Weights of a small GPT-style language model, trained from scratch on English Wikipedia: width 128, MLP 512 tanh GELU.
Each number is 50 + 10 x the weight over its row's rms, rounded and kept within 0 to 99. Layers, rows and columns count from 0. The size before them is the row's rms in percent of the matrix's.

# layer 8 MLP down (transposed), 512x128, rms 0.301, rows 449-454, columns 0-127
087:73 53 53 38 53 37 51 72 52 50 60 47 58 55 59 50 46 49 55 62 53 28 34 45 49 35 38 56 44 37 55 63 42 46 45 45 48 63 54 49 42 64 53 56 38 55 45 46 51 51 48 43 53 47 58 48 51 59 39 52 43 55 64 52 49 40 58 39 37 33 62 67 29 36 48 63 50 50 59 46 64 58 54 55 39 60 56 65 34 43 45 49 33 53 35 32 53 59 45 50 27 46 36 54 62 51 44 36 50 33 61 47 54 47 49 49 26 73 58 33 57 63 67 54 59 37 53 47
115:45 53 55 57 38 58 41 34 40 56 49 51 47 43 43 52 49 56 45 71 36 48 43 44 30 53 55 67 52 32 62 60 47 58 36 49 63 54 59 36 62 56 53 51 56 49 37 63 51 40 44 50 60 63 50 57 56 23 68 44 45 38 47 35 50 43 50 52 39 69 43 64 43 34 64 31 38 33 57 40 48 55 58 72 56 54 39 57 69 54 40 69 52 55 55 43 66 53 55 40 45 51 45 54 53 48 48 53 68 46 59 51 54 62 62 59 38 58 47 33 38 59 59 43 48 49 69 45
096:51 58 34 40 49 46 46 45 51 52 49 62 59 60 55 61 36 46 57 36 53 63 43 43 48 60 55 37 38 26 56 67 61 55 56 49 44 49 57 52 64 68 39 53 38 41 56 36 46 42 62 48 47 66 50 69 47 57 67 58 59 51 26 42 40 40 29 59 51 38 44 45 44 38 66 45 54 38 55 55 51 58 50 46 50 66 41 39 52 60 41 43 62 45 47 62 42 37 63 39 39 50 47 62 69 42 37 47 40 62 36 36 33 56 49 42 46 49 40 61 38 40 65 54 65 67 55 47
123:56 53 45 40 51 54 48 40 52 60 62 55 54 46 50 54 32 50 55 39 53 44 57 52 58 50 27 57 57 69 35 51 55 45 45 57 56 41 64 49 46 60 55 54 59 41 74 45 44 69 56 41 62 51 55 34 56 42 45 61 54 66 51 37 39 53 57 62 42 57 45 60 34 37 66 46 58 51 47 57 43 44 42 55 38 53 53 46 41 41 34 72 37 39 55 61 51 42 62 54 42 62 74 62 72 49 53 60 45 52 21 56 58 39 40 63 49 31 38 62 55 48 34 56 37 50 51 42
089:46 57 30 51 51 39 53 57 56 54 52 60 39 58 31 77 46 51 37 37 52 32 63 62 62 55 60 56 69 62 69 56 41 59 52 53 57 46 44 59 64 53 55 44 37 68 37 37 63 56 59 34 42 39 43 57 54 72 48 39 57 59 30 61 49 38 46 47 45 49 61 56 59 45 52 57 53 45 50 41 41 46 32 60 44 67 59 42 57 44 47 32 47 48 54 48 58 52 38 55 58 49 62 40 40 47 42 57 54 60 63 49 51 45 25 65 50 51 64 50 67 39 55 59 48 44 42 53
098:41 51 58 47 34 32 53 35 42 36 45 63 60 48 76 30 52 49 45 58 30 47 52 53 41 45 57 38 58 52 28 51 46 36 55 49 53 42 56 52 63 38 57 52 42 51 61 63 40 49 64 43 42 65 62 54 38 45 56 52 51 58 65 54 49 39 34 42 57 51 48 40 38 33 47 54 61 50 58 52 44 34 46 43 46 41 48 56 28 43 58 39 53 57 60 46 62 61 61 46 36 38 61 57 57 35 61 75 51 47 38 63 45 49 41 64 63 43 57 37 63 60 32 42 62 54 49 54
# layer 8 MLP up, 512x128, rms 0.292, rows 450-454, columns 0-127
107:56 57 66 52 47 73 74 34 62 39 50 56 49 44 47 49 50 49 62 53 58 34 47 38 44 58 75 40 40 60 49 45 51 45 52 55 75 68 36 50 36 51 41 41 46 42 56 49 37 41 67 66 51 61 37 46 44 53 59 34 41 48 50 66 48 58 40 43 54 47 43 48 54 39 51 54 28 43 50 51 59 48 46 62 48 63 41 45 61 56 54 61 29 50 38 41 50 44 59 33 52 36 62 58 48 55 50 46 32 65 40 46 63 51 52 59 59 37 47 66 50 38 54 51 57 67 35 55
094:40 60 60 59 38 41 58 36 47 40 51 33 44 43 40 53 41 51 63 60 53 45 67 46 67 55 52 47 56 62 38 38 42 50 52 51 48 43 39 63 40 58 44 65 54 48 60 34 52 45 63 66 54 64 55 49 48 61 50 57 51 71 30 42 54 42 68 56 68 59 43 37 46 53 48 45 48 54 29 51 51 61 49 33 58 50 39 41 44 38 53 54 61 52 21 43 65 57 56 64 43 54 42 49 43 29 51 55 72 57 59 39 64 61 43 42 58 45 30 52 43 54 55 43 65 45 56 65
114:50 50 48 43 48 45 18 54 34 58 50 43 54 60 50 32 70 49 59 68 36 67 40 58 52 51 57 48 39 51 49 53 44 53 56 45 42 46 37 43 67 42 35 53 45 42 45 58 42 51 41 57 58 32 50 66 43 36 49 48 43 31 44 45 39 37 56 43 41 66 33 51 54 58 54 45 52 45 66 58 49 50 74 69 48 51 32 59 52 49 60 52 49 35 44 54 45 52 47 44 49 45 59 37 58 64 36 61 59 36 77 36 61 53 63 38 42 39 43 42 52 43 40 42 48 53 43 63
100:47 41 43 42 56 61 42 72 40 41 43 35 44 51 37 61 39 38 43 46 47 57 59 52 62 46 65 51 45 56 41 67 51 55 56 58 41 59 36 54 56 68 58 42 49 62 57 41 50 52 60 54 57 61 49 64 48 55 44 38 50 32 60 39 28 44 35 60 55 52 63 50 62 46 40 70 55 55 60 60 56 52 50 56 58 58 39 46 44 59 37 46 68 43 55 66 25 55 44 53 68 47 53 65 33 57 34 44 40 75 68 45 47 57 53 43 48 54 53 41 54 36 58 50 35 37 50 48
107:45 50 60 54 64 58 33 56 54 49 45 60 62 44 35 52 49 29 48 71 51 62 71 62 47 58 55 46 31 61 38 46 45 40 45 59 50 60 50 35 44 54 69 53 56 38 47 59 66 62 35 60 66 59 46 58 49 56 46 66 53 59 52 44 51 58 50 51 59 38 48 29 53 46 59 54 55 50 48 53 48 49 51 55 44 41 37 37 39 55 48 57 43 61 45 42 60 53 25 40 58 53 52 38 40 56 54 53 46 48 28 51 50 39 33 41 30 62 48 48 39 39 66 40 62 26 29 56